Weights of a small transformer language model: 84M parameters, untied embeddings.
Each number is 128 + 32 x the weight over its row's rms, rounded and kept within 0 to 255. Layers, rows and columns count from 0. Numbers have three digits each. The size before them is the row's rms in percent of the matrix's.

# o: layer 2 attention output (transposed), 768x768, rms 0.0206, rows 247-287,343-383, columns 96-191
# v: layer 2 attention value, 384x768, rms 0.0212, rows 152-191, columns 96-191
# q: layer 2 attention query, 768x768, rms 0.024, rows 384-389,480-484, columns 96-191
# k: layer 2 attention key, 384x768, rms 0.0225, rows 192-196, columns 96-191
o247 100:170174144140131156218126161136167161111127146090123106101109175090146153116190079171090144110151128123120124178111118126131102136144149103141153131140142161140143107083106143130139174168094116115099161077129072091100108077133141122121089113109155128199094069146093099083159113090118117122
o343 102:127114145133099116143131134157028107169091141131157143086119252135169117126123148133181140161087102156099132117152067121101116141183118179147143131175153075090094038151057116161116077160188118091079045060099144083120112178102105075159125114141117159088169104136130044096139140063129128187
v152 099:178157166120067147070168132129148165136177155106178071152121118140117132107131127137090093118156184134097166157090118108102154080084158126138109107085108167128122066178163136125115096069130166178121179109193120184146119079138118136069146094119140176144129087126122086157156105123097144099
o248 103:138141125160173115136125141143124103142122106115103106092154238069032193133160117151168157117137080165097150076106145148159130137133113096111123168112126134081087207094052205166133131142149178092135102139107130146193160133147117128069129106139133112109133115063105120122105122137114131150
o344 099:138119164080139194148115091100045090077108151147116123102145123107127106132076187126171119146140119078167076049148125156167095190135132122163166172110100067103089000116129108169111101163107124090090116101164100075119149181168160164176085122114167119161150172125187134137131133108061151115
v153 099:138110115119135139123105136136065170069066065089155180100150115121106115089137204132160177095146067117136143084187130197136177119117086117120137148160146150123123106115119128201109190156111085109128146107133123149074132157094175133087076118138167115110093127131149134175108123113117109108
o249 099:137120143123162144124113066125147121125151108107111103175151053181136132123068084106098144127196149154070047115126119087112094140166143160156170120163118137166082096109155097202118093122142128152115166136141129069182149101158127089192104129106149108169149125164113107151188123200060160150
o345 099:127180134097086130147141151144128096122159180144120123121093113129155101140145109155046149133097093139089163167131122095143145125132133071113132121167160081147105230133113114095166147116108134124116156151116137167154082110125049092128151104140094137112079104095081101111124113107171138117
v154 096:086153136108129113115166103181111142071102119197125195150154117086104127153132110068153114109156133146092149070206106162124125142173104158141166153153112114094148104069100159094146145156141091123079046095106108130140115109114059146174106102155220164085090083185122079113108131130060197157
o250 097:121076118137107136160105150101118127143155113074101110115095122197056094101122128158149091148164147066133138107141097109136099135202122144167148083065135130113102137183168155155122113139134122160147131163143124109099104133121132073072183166086067118097147134070149113129092110104099156129
o346 101:191143112137117099106105137141172151131075169103133151057119075148132213081174141063077125127078113141093143172114147175117111131107151122118200131157182159176163144145192082122128079132129091126121151129117149128110116099166118126090104166103058104117112134120147166091073148129177172143
v155 096:124131127136176086100070155141096122136125141111084075061110124131108095138152163138131155141208154153154098129172123153134142123077172091108152153137139143118148157190070186152132131219090121134095134119112074174109145093152126096100202112109155156088176090085082142186100076098121159178
o251 098:142065118066128103151120118089115145116173085133121094171134105148114080139135175132164146152150108147129118087190117178174155145173114162138162147179113062112071123141160096083096140120105178176099112128161110112164155183121126176147170112128136139170106128135095180130108144139126189088
o347 098:098196118151126180169100085123112113087130079115121185192146125062104122100111139097155112142128166140121163174039125171119154096122091166125092105099105136122130167140177143118114163096112152103075154211164130096109126154194123099167156145183095079160164166152146196158144141144121111089
v156 096:123064093207107087125086147183120086135165172132167136117198139123062143143137100155140088143132064112134138154151120116104062089082162182137121168098153161124143137172130112126107164162108129099154170156151120113155125162148133188114120143043054131103088117141166123095088164109122097145
o252 096:097162144157137137138169091094064193131121122135130101140089172120090155100155150188135178137103143119149115121083132128174141110178208126160091120114139138124123128109111105142169164183162107096126165149110232129074140101166196087124228182164188139116106115122137114141202113112127117139
o348 100:106111065109137156115150096125100160135175103135067121155115126082122104138117141132067125127115109138058161159175127151157154120107092113164136157109124099126116131081082143131136136151165147175132060141095204110172077083086073103116105101114142149121150115048130128121107131165122114132
v157 092:167163126071148151139131086115119126125130130158142117138165143164152198103144084146136104129157133141062166100155095136075149186108128122084097130073164108082126068174125122059104166168123162115100148069119153164110135116175146112129169132159111160134059105141150098076088172111111094143
o253 096:144164161206193146135186125121181093112083174136139177146092122118087100146086175110155126141128108155201091064053088176163050093176137063140123146159145184161142185081162082141156098121208171126109133153111158122121120137109107130100118149083161142138198112098173122126173137168144105173
o349 095:097090088126091150192171143128092153170188184149113090078099151112154061139144126142077165175135113066100148102162103079179166187125146152095107128153099143170111170122138092137124185131122125197138106151153094107139092113131045177083056123184088127118076121087123123138124133153147095126
v158 097:108129152099061074104095064138116119117176095104156155107140142116105173141110120120107144104117162174151105148110187157140080084161123139117140160088113141120182120136131098148153163129148108163082112125132140110137087126103106126098175089157082143127158106120085187175130121144161141143
o254 100:159161166133185171139122173053131144153149157167179158158116097133149140166114155138105117137091112150141167143160123136116175110141141162138114067144120123163094122108148088096102137149112082113127155109086081159124142148161140113149140138122144165100182109101132156142135185077128162177
o350 099:130133140125122138125075143113198213133067215110101138100096126161090105113139192093139148171111109173109144122153127135074083236135124130133104128144175183134135156088106136087134097140113173126188164078127110098127130125111148141109110062082104090127095098131167105131124095083111134112
v159 099:130119141146163134079116176131129204122153147120099112096079126129110123130144099045113076169104137096105129171109127117061157139102128126101119064092092154138087136122202138126100147127169162093094183162169137128112135157078143150103136122105155092096108087139166098098117166127089183107
o255 103:143169135112153175113188114144113092124190143112103104179083096132179138148047199164132140160151153161112147117173121141105101091112082139163131139137089129092135130143091176126120086128096150135107145132128105126161144148146101130078141148127100151119091162099139155132174054095132107128
o351 099:139148117110092142118133132151096105083097160130184113166158067183091152083123144096122143097177117094187148110103178142182117123146085110107142119086128090137117129122123133146106106140083120098119108141079173138117100157134135115164080127135122191189086172140143088124115157092102133145
v160 097:070090158117126081142140160128187169142104128132125124142137131151179154154147161114122151163125076100154106193113113088142133171135086147134203146139139173153171148168127096163093095152131176079094129157122163094099099135102120143091125115108129123126060112123144127147146121110158165126
o256 097:088182124197152100075084114123130191095162161119088107098130057074157132131164149128076075093129140127117111152175098134108169140131106138124065137119118104121131155159136128081131069106058156079063128154141087156090108174128110150113152130139118120080106180153105151140103153113124148114
o352 102:163178065143144102107126170091104084131139113096146163167129115106089144100142129133112138039158158108134118139106142168113143139117149086154113124103125120084133170085158135105098131135086108147187168172143153186124104132186144145177160148154116136155133174155117166144140137186127149083
v161 098:135147158113155112145098161096189162133134124080125156138087127213110164180120113130158119142184082158159090113108126109110128128074144152106120175216098122180162069132065178158134107103068101092129087164134151166106151139122103106080069131101137107127128116090091165191140143107125176118
o257 100:049090112162137141146089136144107103147162097074117104100159136100122146081208127107133101107116147119143192072073099125142075115164090127103093078149155123077164127123161102061177088095137135168147114119129090081178104121172151132182142158126134131198128136214133131121114152188102087088
o353 100:189102136161131103092117113121149136129119094166126124150166205110152133183105131110162160102128119167137127159148143134086115126132129096140136074142097144116124096155142082122133143119147130151138184124109104126132137118135182142230184127147115094174166165166109099129174161130115105147
v162 101:155136104126119108070093122105155177093158121010114131136112138121158095098131124121141168126141125110131192113094116086112176111109098102123124122053124123165100099179130134130107116129095134138114086108175161158156074152033157138060153092150146141152165147150164152158075135132154092117
o258 100:147166170231153148098113126164138171180139173159141099160126091154124164156127207143116135103151081209081145125128146149136126098134088146068159194152102122116067148096106173113084139134112091127126127160104097128194176184161094127099151138090125139090149118082099140159172147095123114125
o354 103:152125091128104124210171106118122060083100151132200142153105129141105134108101147138173138129112113110127111131129157176093136169170125122167109144119114123102148140128140151146119080147065104136160122117140086119108169102188108149198114097159105167162108185147149133128115106133092149105
v163 094:169128131033087131132114169117185142062051077108158148132139141125127130166139081100109115106135154175103181155151123083135134169139101118111143066104063153120105143090158122120126087118207105139101130152113121146160094116079107155182123100082140126071132102201156133081119191171103195146
o259 096:112157131141183151145095126104078157192121177050130150095105233118074119122098126180140122159199136083113090155138149101162068113164119107166139147107130126125152157082139139092112147106078098175107145121136129084114114123119162174104132178151137114162127112091118160121130093095091078135
o355 099:121138158105116132092152149106060078141082137126142189064115096138086140085122177088156131132086078171130122128115114170149140142112145125130202141181199079170145081154150056103131111108139130156128140125086105094052141076159119110080094123123081166166166146132140124109106137094198155170
v164 100:164153210084093086158081082122137145111126107128144173137078123159135113127108105099097148091161121138092144118146090135089134156188132150134121159156174080088208134077134114069100106170114109161095039126178142126135125136138090102220178150206165115131170123144094147067163156118051127170
o260 097:158152163136084080102143167134125081131109133184124096116181200111051118077145117192141085159113148097112164163115093140111083162120128130141101105139121077090067138163147183103104154145131128144152112145085179131099160124173079109075136199126100052123129131146142147126144147108115127146
o356 105:187091165132162134066127132160173143064133102106133132149201141149098171136180172132115104106071140163165082162116154153105086124062102123187165130098123158124111091145137106086112071141104108092181184133128093095101142122145159133099049129124103110134122090137144103193103132124116162142
v165 102:135139085117112133128144129130110204138146145169124145153126128141151108176138116046126125151040115088116173112147112157098157120177084131130160119116128097094134141083158161150164088123128097163101112086086100101124120159143162122096098115127131149118198081104103151130155134095074122083
o261 105:136149111135084148100142186131099098091152104118083086136084169135080093097046097126140163130117177083099075109132174111109154144074162174113125141130091132056088182160100099109110148141141152193116059156128118095126125094124093065135110158133073116109085109138172079143093138119173158156
o357 099:168127162142121165108119130092113107088128124096129112056064126116124161106126130143144120169166128171196118090056085150210135143143169186162147154163118133177112106176157115176169155150113098062060156142098154142071107132132150161170112159160141171105102125131127071141105143134111155183
v166 100:106125140095112118064141142130114114161129223128149168147114127122117175093130107108123131073141152150144118122100134113221176136136136135103071108133121122218173082109153131105106109055134196138187083118083186116147098146183135099116080102165136204151135128139118074088122134168135108094
o262 103:088137190132126161161158121125109104139120146119116079129161196130122089071074112144143165083102131119135151130112111080121165127052118123132103181094137192028077199099140132186142137140110207167114102115086113081157096125115093083141095110139170110153158152111159141179089188092111139126
o358 097:160125119147094127178133102145134099122118111145125126120103145166178126157147103117126131143076086136118114126093144123086074147120097115178133155129107061162150068104086111155101134177186060105101136068110148135130193129104227121114140150098144124132118100144129124047166085081107093146
v167 102:111022142110067097129131118138134141154198120151152136181070129076127179109131049079176124152160138107124116114072154169226151157177129116066137164162126111171152112154107111079121115173167142103135155078204133110124110221134108078096088127114155141086113112135109116124137151126105214067
o263 104:093140109114164169123116194140128131076121128133113143119171066137151049131139164123100111145092128141151124093174146118128160110140132103120148098157107197135167141195145143230150070103102164086104186174172129081148109135132049130130121142139108171169162204171141110124152119161148118128
o359 102:139148089120146165095124071119131152151063194110139130066127121150117199063153124152068149118126121134105156138145116141112168089087124116118105054127144138126212180071199125162139112078100111089133112141077130164133126136164133098165151127080128098198154147143079087134137126180195108126
v168 099:123112134068163158159147065119128127188143157085130134157126128132165107159143145084153120120102145108137153112128141144076166171138181089135166142176086124157127106092086137155126175150159116150154149051182079159096121138144153087108130142151186088099132122138124150093063131094143117052
o264 101:141119103136092155088103183126109145116050063108053156125140162154106122104168109101133138144090132075103103135125148108123095137141137128031119168103220117109064144185168185117180154137155113187058146156128085124104164144148074089180121134155139203114142113159120126139121196097126068149
o360 100:150138136185123090088126107135144174188115124148127124204172152117156196119099089169118140087158179118098146159140155115091141120103108141156098110148087171065113137126191141116153133098112125108151149163167129172117112113152133122158165132098062143161176195169161092175158106140129154085
v169 097:078126151083145158088169094111189145104180070137138126140108109158143182133136139114119162139134099075098083075052103083155152140130149130131118093123180196163214099130117149103105199096145171069134096070126114123141164101162090081153115165187130149144107157123086124194118084053189092166
o265 100:164125107155135152093153098161101152094130149132125088173137033150165120093178159056083123103150132181124181139126130125163144110131098124133136161112103120194078150126063134174155079066124121096194115121163097160124138179152137115122166107100143112081092150107114120160094123169148127114
o361 099:164121063106142082182140124119108097111168125134167088149091123147105119152121173132146161089081104090183094128148112131091123118080141079194108151115058117112157129112157075168100144180084093150146157146100153139174144161152151130128168126156115100116119130166147159100148172092087159068
v170 098:127132160128150179101118075123177146121098188176173134112145133196094172183136133129136116111112127117126061126079110082095118119188146125092084170115082155152153086139183086167091153109077113106100082135114154147129127152173024161175094139156091221182132170142169135112162110192128090124
o266 100:132178156142099072140132108124157108127135132158165128120161158097103095101141102115120143069165112173128142145086123141099070043167120119152180080132122089109125165124091165133167121141171138131184132065132141102052070091151172159051174152156153094083142075164115169177186101109162152119
o362 099:107131123118133064136142191125212171133136150108085129181115173090118097137144133082114121114139117107101093129161097128089131154129109149126140126123122129108172131141082106056163120183227136182111151116171102104083154130135188129141135155132140116121103102104186179132147162115143120167
v171 097:092144126140177119064118104182124111151171157086096092094145114106143180146135122093136088124064172134144125147090139114081106066105166121178162077145101160137150197119123072120125080099182119122142129190151121148109155121174125114051157145136106093089134095079113149156128182088174137130
o267 103:182087130167107127167164208115109076091177092160126128135088156180122110136158156105165124115144098159127173126145069149125141140134133134153156145178105088133118145083070187092090155120157115147110156162113114140156114122075198139126137132147115185090187104077141066155123123136149097144
o363 095:118147192163104213173142108124187209101081141134146106101146087099160114106105136118210120190177153152162127125093120172139054157129143170139091158143130175164074109153088108098108162130143161120079138112150138086158067096082143162180132091103079101191118151103197095086119160150090123124
v172 096:099136109066135117114081109113090194066140073138157116085174121179175094121138133125133091073141155130122102102122151116099112132170092120153153102104144137129142120090133164171115154130137075113132138095065147093122120115101119146079141131161159159143123147091191155176134137159160122106
o268 098:173097097172136138172149118079076143137139170110123141136060082171174118194140111112081105093160063117107150108086082098125169129140105146131162086177048130189116155135112119086076105104113122160155135104117105153146151118100151117136148127145181137152155104126122171148116154108105113153
o364 097:117164127158074105179129126141151125155116158142159134051090155150112124104117141128131137156112096139155150117105125174153169111157153117121129120192141108149123100185140078134138104157129143166050120182137106117157099095129131122129131102163086100104071107147125100110121152062120165109
v173 098:189126098151104079143078108158163092109075099152135095128145127147119092083137134194076165075094151159092139093126150078120096165145097067132145119126095097081147187090085100128135159132127095161120118137131127201131131115054104125177193104133117105127174112125119127128123087153161119125
o269 096:128129148094153103110107121159134095154109135121135180122077176164164181124124160134214150138136132133134142150136116130085143103111139153152138047146070163129164042111131133100084154097137052154163141100182119168104182100144141138099123144145117128101139146104060160140130129106148137130
o365 104:104063197087121118115125128161142161143118124127106108063109125182057124191122125120171106188169094190164065147154106126133140147097162205110156163135141162131126111163084155049140129103086126135155079100066100077084158097127110115135032123096133141141098111071123156186138099084099110179
v174 104:098147116096076148171104092118129063149159120157112103117121134122101136101115101076069117149103143157167094120069169154181092170139137135097121171061160156152118065142000149090104182140162143134168198154095159093097132133116116128170147130063111101168090084137142165131122119150136113154
o270 101:158119164160150197076152183077106143177112142141166145122086214119192128149149111165140194120134150102133141133120092149104111131105096126174111088106108123174163126108164117137149082169123188088135177084145112129103142152183149151109116129160172134156109137158145160130125122138118122089
o366 104:101109141146146136160084151088125212182144102139130099153164111146122118139065138115179137122118120091075189128177086100121120147088110103141122148159083086092160118100156077128148125152147147204145129159160134142129156109108093097092151121095112107148103145121143150131115135089137084069
v175 099:145162152128140140093180153115155117105123135097143143119134137091126136106119152141100096160110118106086139145137092133120117081175158145141143151126115144162139111126160105109126053176133132082129073156121127118164178139080112156078105128163115091066095118092113065173077123179126173157
o271 096:129136077140141120139111063127072172164138079081071127111179097131110162138108144090105176076152165130169128138153145090139135149116111056150155111127205090133140079086151147084100145071109094144091150151098097122122075179073137088118118115122142133105067114134094199151101137154109126124
o367 104:128158117139129050089146157099168113134087083149131167105134073122106191100149111113144117100166136141149103108087149122089075145091145091133129108139138145116127126139125161092151147080098139096179170087165136201078127118145169138111167136089077106139138191188134150068134166095147145159
v176 100:151150155085084133098240090163105188086142166123117121161163140140097152142116137131078114098125082109100168047179101167104111155222113137135126163108114124103112129135166125106119201113113172091134125126091123127163103090113103124141123104142127082079056100141142082103128122117120109070
o272 102:152121119172143169060107183122089152154136160075147169155117149115140109172152089200088150111129098134161092126120127134150146166039164090131164055148177142130070158123156126119138132123158150153132108084125128162161140175088128108140122097135189073167167094104135134098114207157106125120
o368 102:110181093149082062183135161115072109111144105150194154038086122107145082109142121125146102150134121107074162114104124078191143095132134090132172128171132111140105146155145097178173116119121143137107156171175132137150112087131056146090132117153143145084112158156148122063049148113151132147
v177 102:128145157136144154094099150155172165207159148250133129105131129167178178092135115093104116147117094172101057174093115134144132124147160134139122136186160127124119077139117105102132084130126127143145139146155062173089093091181106112147090098119126135133117108154139159093141181146084102112
o273 098:190094121090097097117140153101153082128119090079160135143102140110092109157157092083117155148138129071182137091112135145115140099157142134149140115084184092146139151136140144132122108202155134118096170119091163107127078118120152171065087077096133131107110145156150101085092124115090107124
o369 106:151128092098142133120139098106146196077109166068158099218143177076129124123129118145074158134111160100127125146097092099135131129121137148154117152058105129113138224119183142104150173113160145095110147178152125170150077115135181151116151154161153116118109135062100090163135129155155142124
v178 100:088125105158113049123069120184101129138117139150106102106097132160188169078136132156112165167111109071170167169097124151155166125113081113122138159131168145165150080168114094148102118113151187154111143097140138124125142154190127143112139093130137124177131140139135074094150122163105080083
o274 101:143124136164089159084183134141096132126121081105142099068181149056139123082157150124090135050135114107151081060138107087138150098120139106089127136119094158138135148113131164145190093078211201120095145124121156145098134104100111111159189131174176097090104177118090058157162080128106176131
o370 101:136177091106167161104112133053103107126153103148164103191150114085085104157106091136101099096132139124107126158104111082179133119098124146155128169111105123092085189092163111110101192161118137113199114181166160130163111087186109119131103124115105125109080121137174221222135095108117079065
v179 095:128109118100104103155115197116114111128127143159136207169160143108096109190150077152121123151084108129096123139133116156116163147184137136157121145117144107127117140161091144057095144149107129148164156090105180093137118164145195152107079125144094165139088089160145079112117153106161098148
o275 097:103176127112137122109187178114078112163124194114148155138090253125137079072148109152174168115149123142134064118138104138123175150149131084137101132069144179123152136113145117170086179150149141078088102140155170121065152134097136075094150156161200125113168123089128154155103115101119133133
o371 099:092129160118122164124143059111070077135158084141172102062125092130158123194098098189091128143159125098119173067153113116156160127160117146153165166183074061125122076075089090231131108144176069119080117140116140105196116124136044140116123108132162115096143054098118135106123139160115093144
v180 098:092119111133130152095142136120146094132098117104163138133136134116160061131122137112120178090176090127085112143141096124132080134131102140151175179091178096123108119142102075164097081149189128126145115149131104142126104119053079163129133101172064094200121096164167108164132176180179164128
o276 100:077136080208152116105122114115122185152160121151098082125165153134153202126165115154110055095195128179171101128138165057127171173069125096169117105078128138158095153142155150172082167127031119117138141099137150082107110165127149158107117086110140118117092171122132122109085088072156071123
o372 102:086150127140124126166146094093164067127131104161107144116165143104114104123150129112149115071130099101100104140115177128112178190086157089145115132127086125112153171164139089091124126114031110135165178143161119113092128107150159161098129125119157126137118201112138149138116142145151098099
v181 103:099095123127145075092077149138085157072151134069122143114107131157163106120101122118136173152153118145148149139109118110162124167056180174123124139173063171140098156157172139119132135164090135117140111137177115071094102058121088130107127117077099219087176162118143174172088096128082115087
o277 103:148159159135099140107148116113106166135153160124113076141120178120113102067134212137144173122150131043122138076185067088108140162129104103188183131121157143106100074154106078094092125078061173149182139128100143123150110134152104149089194156115071152131099155185106089162137087092137167097
o373 102:135179114131128171218085170117173156145118135147169134118153043149107135124123138144092048142145156191081194131129146149156145131135066121097117111131042147151123114095139128135137154173106136124128125154157123139119110125130083114192118181110091110133035158089073184123134114133155125081
v182 104:089139145133193117103146125111175130174189179102102074116161136139078165117110110118084155189147108126128081111131121100042128115107116192113139136081140202146121172162073156134090138070127122159188150138122084133135136123126128135147147139113121165147153178125159170160138127187158066170
o278 102:189166185122113162065146111103090119106128132140156114119103197161113151143199159129159117122174185147156154159103077125096105100094162140123113137148117102142074134110133121155122157149145113114142152093177133160127113160155169190094177165159093120154124123138109147147203077128157126115
o374 105:176111129149110145223137113128092107151172123120120175138159151124135086132099145117210131057105136114151130150098132147051095115136131101126106148176060155096137079111104147147105137161169143147095086157188158176136122177079162111171169146129123140124106142122184127126132161090128108116
v183 101:146123155176102133146124095085092136095112156142124148107102131150123134079114155124089113079097120106122115159181114134130098085118140167173132144053148101128129136141167098126126144085119155128074117112119117105117137162153167146128071129170048164097093146132123129096142148165084140098
o279 101:117137087140170095093100111182144138174104126157113136116194074108136121150106102121095109103101128146135147121063104161103125126128105134100110063100147084056111132153135110083173145156202087065150102140116157099111130155129144106205177185091151146183141157137152142112149142119138122153
o375 102:144114124081146029102166179146167143118150141096114175166091176156108096180147172139127171064120136112118090117145134123102138106116103082132100123151129112132157131131119132119101136156162145210121121109143099153133159072073122128110125098144201082104106144168141177130167066166114121157
v184 101:090162123140123199125074132153132141120096128127126134070106123134135087100111113168139121159179176133116098087162102081150101114102148108115136087072153118151143099157173115096087179161111180134143092137117137054065085148174126106166194149125125100131126165136085118128161070083100107100
o280 098:180111121160129105136140134145154117151129127121146142145119095127151111132132176124115174111165058158120093168142123177164164155137196070190160167172093130178065119088133155146138099129075118110143163125104104135186112140133122113117100060126141067151151171106140117160165101158086173116
o376 102:129139092127104082155169184186121098125125156156116124198178140193161095107155168096101102154061111145117114128136142126129101138187097109108107155126145112134129155138061090108126117143123099163174159125167167102135169109115126090137087093135124105147132184140140125155137127123065194103
v185 097:168101111194119084159157126150099061120138161114109066165114126060077096117143130117124144105139065132134169169137101137146092142135094150147137140138163096120093139124102093099152102189128084104171117121128085122157129158118156179062101140086110130180155145140128185124154110149127149143
o281 100:137170172090131077062129104127172232176093100166125123097146047131164167126078148182106140162120173120129114150164202121041165135113133127083095100135188139109137138123122144131137135116115118103110102162151163162128103093084115140168135119122136170068084127094171138117155110079127164124
o377 099:103160122078172127130125153092118144146139142079103125103102130107122152120136098154075114132157169088154080085108151136118168100119129087078114135092128172114145198064131178086172133072108148127111123150152139185141112155144096139103157118119150093108166121103148136096128086163125109097
v186 094:088086155150146195079158106213086108130103050146086118143109127122116113193158106110158124152148124084127112130049121169162129155202147113122171092121170069152181102098130093111127197114145104083149127060107199176146174080155081160176150159138106075128097110161125167159183107169143122175
o282 096:127134151118107089070138106079105129132156111155106133084144132103203116109129151158070176149139104175014136148122154210105151098127162109116127156100133121187108178157108160179190167173177073134136152159149124163058141133115090119096148060134126080126146162075133087080065095132114152141
o378 096:113153113147127086088119135106103124119148142156096134161140167124119157096110111125085126127158166077099138132120142124124130085139188120124126108105098143090128189128137112140209118172143167124148158178146128182167099126175154091092110164171144156093168086188121145110091133122125133087
v187 097:175184138103163106082199100124100125105163134148157091153166126109050108151122113137184097193073108100082119156093075087054098130069136161136121170092163203113139149141188104186167122192154180193146207142090145120120069099129146114105119128096111117144146175134150148175183139120096126163
o283 098:137177164106119106118128178118142126114165109119096154136118117098062112204183106146129139125101160179149111090174145125122120105161207064177129083138058089113176092141077140112114148118143103134146129082172070168114158108115127181109120134147142090114117075093185127152146126139116137134
o379 103:080122126121089184173111144132092092138162129162127138069094162089093077131106088118129123135189136139128133108122087159174162142191088189144179148158147134099087144144110154144137113116135160113045063158105132107186108156118077149156096114140144171087130100085153147117062155131114136162
v188 098:185165184154147125129098109125121101149079134157147144142167120125205185115129157127129109112052105120090117132103138095108147152134123152126124136133133120140182140126180115125145098177117149129097122127078148127128148098178079122099137164130092142113111152101093090124194134155136149118
o284 095:108143104128148106187138064136089056154154171078096109133138050090152128129175110146099080085125122092191173124164105142102167153116141049094106120135198115161090101103136137091160106098146147119163112149114087133114111139130094106120131056134084108101131083130072181145123140095125150134
o380 103:148093089147132119089172156141118125141162118133132094193110154149068096116199107117131147088101157132179100174102166186083067121149136153111095109162146180080092184148105151107127182115157144135170122068104127139167118135105186156104104046111143090073106063111091122117132131166109093077
v189 093:072127071093080117079078126112101140138113112098105092133093138111083097127137156154163189203121099204161087117100108113147158165136144113194134131055121122086056129197123138171135152163139115127153130138105134121113092135071167155113139107098071117072129148160109154147143140183131120137
o285 097:131129129105134149144136132150121161143098127140166104178177092176168182175058147116062165128127158108114088169148147071089097142136113162165134068137156143174140048084077068121068093113121107154077100122145150090102143169110142120151100132125118200153159144180157081171136186084115122154
o381 093:089125147127076089153040143138134105101107157136175076070125131122180111114142068100088121142152146163085197095139157093088145153116129120074127123166148149163150214160106141137180124066114143112134147103189116154126158112147080113121146122109147101101102117065084068074102113119144115155
v190 097:204122125161108152120196127110143157127113147130057124126119135144119092104137082097161085119095117133151100097117123134119143109128110105080161164055126119126159096105133118075103127060097140119129096099118113090165174107137161095164155104125148136148173073153149067132086064152104153077
o286 100:143135120079134145158130224147113133159170155133153164125058136163139078164140152090144124158111114144124166082150155157151157082122132145044119148097135089131166121156190138147096157154090096152109123096087078063167128146092078139085140125100139114083118104103123157079110123140178144129
o382 097:098118146114128100132160053125160129133135102135171159163138111128151195111084147129165203120142088148175113103057142126135123142179137110147122108165093143124189079122145168183087084159143126132088088122118119100110139116117148150149127117155153155157152209185156098139170086108149160154
v191 097:150170130124212115119122139068173107146156196157066190092106135131137145136138093131108138125186188156172096165112185122175169143111131117142095133143155117174113096102141145134131058104162142097104153172125098161093114093148130116135068122103129112172185085133132092124107115068162136103
o287 097:095085120093118084127156150163146174087158105135152109102125135150150105174118195092119101202117128139139129180138116186083126121112130188112151111134161116094175087116199118105139070127103173102088145143120135106187152122154131129076077147153130171120141145124133125115074101107200125148
o383 100:140159107113124143137133100153153160131156124136134137215142089089150158087136129104109110126105080113118159143151097100117132117147120138152109122101117144156185194118098142124103151094109076173129104125113109126167075126119167098172152175144133156150167148086153206119151121143172138100
q384 074:166132194163144187116135087095104131120118172074172124086134122117166107104116133144109121144139125123116202104085075162182095119054084169082144156097094137143191104127187111134140082149162176153150092153128158096131139118108046182158185107131065105087152080122124162111156041150138090104
q480 065:108143129155160125133173127102115177078139170111187152105201109152137136160133156098149094204207140136099160105113160104124177159081147094170166092127125126135171103145158158122107049149158154158141181144124086101189114155099091122173161140159121110156152146137111125156125155114124145164
k192 065:095137107076173078157085130075138099066088171131103192092171136049147204108182119143108091106107140140098124155151161096091163127201126162162111117139141063081081120150149118130102165177072046218098084088123175126130073101132147183075188185161159148177173148115153147116057176068119105149
q385 120:122168123151057153119106097154138120152157121125137113188155177151164132091128161110177105123116184177148120148086128122104144140092096196138158108103133123165084135088162188145104174132142159138173103126128063166137084118118095163185120135071132154084124039101130167149044117137175152104
q481 122:163091127144169085174120203106135097184109074075099083145097102133104043077124076152108140157170148066116202135093053155104137122148134125212120153173166089066084152107120146126152089118161039113111138105182048140167159147168162158145127161104147084160149108146097133128100188164145140088
k193 067:155149111152114108121162104111210102161123117107126099112144129074018108113123150087121127104174093129094134089091113112095112086133089113110140120151140150122176130128129137092158119114077098117049089185115150114121145145117173082139098163119123106188117165151134119127126117134139158137
q386 083:186122139105133084129145163160142133139152111114171152128155141094172095096081096116150146131117137140121051128163076186097104083102114178122123110132140156156127124118074102152120133147140107178149117148108147119063111139174106090152155093115112188130160132134147089144166117145149154109
q482 072:121128167134150179141148157123080184076126168147146123116194149129114114133116102084117091173059031132148130140163111119151120126064129059064085071186137121099098059120089181119149088128135121092091159065136105113079175111126091109141151148138108182098108209166124108133137103106090128105
k194 069:135157115147148125181117121121131125168094093141096133092117128113147167084132171107078143172170155134075105160141116098154112123121065178146159104140099109085195166147109208086121101160141078152118161106044148078099120129094131148077161157105140096144188112132134138106089148125107082178
q387 152:082161128094096089142072107124162129164154106167127115104091172146147121100132153127127083121084130122125109116112089185090155115105113149148147143118098150175096051152151132122113081172192163133132067133187128150112088126178098116177115133111126132117101120155156133112060128105178108147
q483 144:140140108146099066134099115182126132126128164154128176152130200143144137100134144159166135087110153106126098076106155164114156134128184179127203077109086136203115098089177161142092143127134174131110071124136098072178119134082112115137148131094142151100097165193146138135103129120124053161
k195 084:084116137088126095112070193065097186065049168116134095112173133122165089145178141155106074128158176068099172077107110164107149150096142162215116111155142120130119108190151094163179214096080142102090137066120186148141124103048092167147215082083098087191122159079168084103135160124113169071
q388 090:132099130149156147132159092098065148161125155130091083082188148151083089134129139155134147048151152140134153096113159107139091161140133124122125131142116151132157175120132090132152115141116145092072162133140157142118167117143110194176119100177155130143119163171120171217149133135111147112
q484 078:151178076123131126109159135090126143106161146069152151091136123119141139072154141205093079169161122141110186139144171194163085133162103133158057097192186089141125189136102168117118168140096120137122169072100099145098083128084132061047071071159125162129109096153113126169074164153175087162
k196 073:173142142124114090101136126146122125131142145133135061163146116084113118129136153180148129156115129071088071151122159175098100026103167167060118125145147118100157159133125049171123103065121112134142116139188155135120161089138123097141171112106198144125197107099043157102172104128124130062
q389 083:109115140159147151142142135123131076107138090127098067168153122112172099142088094079110107158154121076107117165133180074172178124103129117145113116102151055060125085141125094152141127126123129085223225039126124166128190086099105153094088135146154152087122161126155075207146163104096118067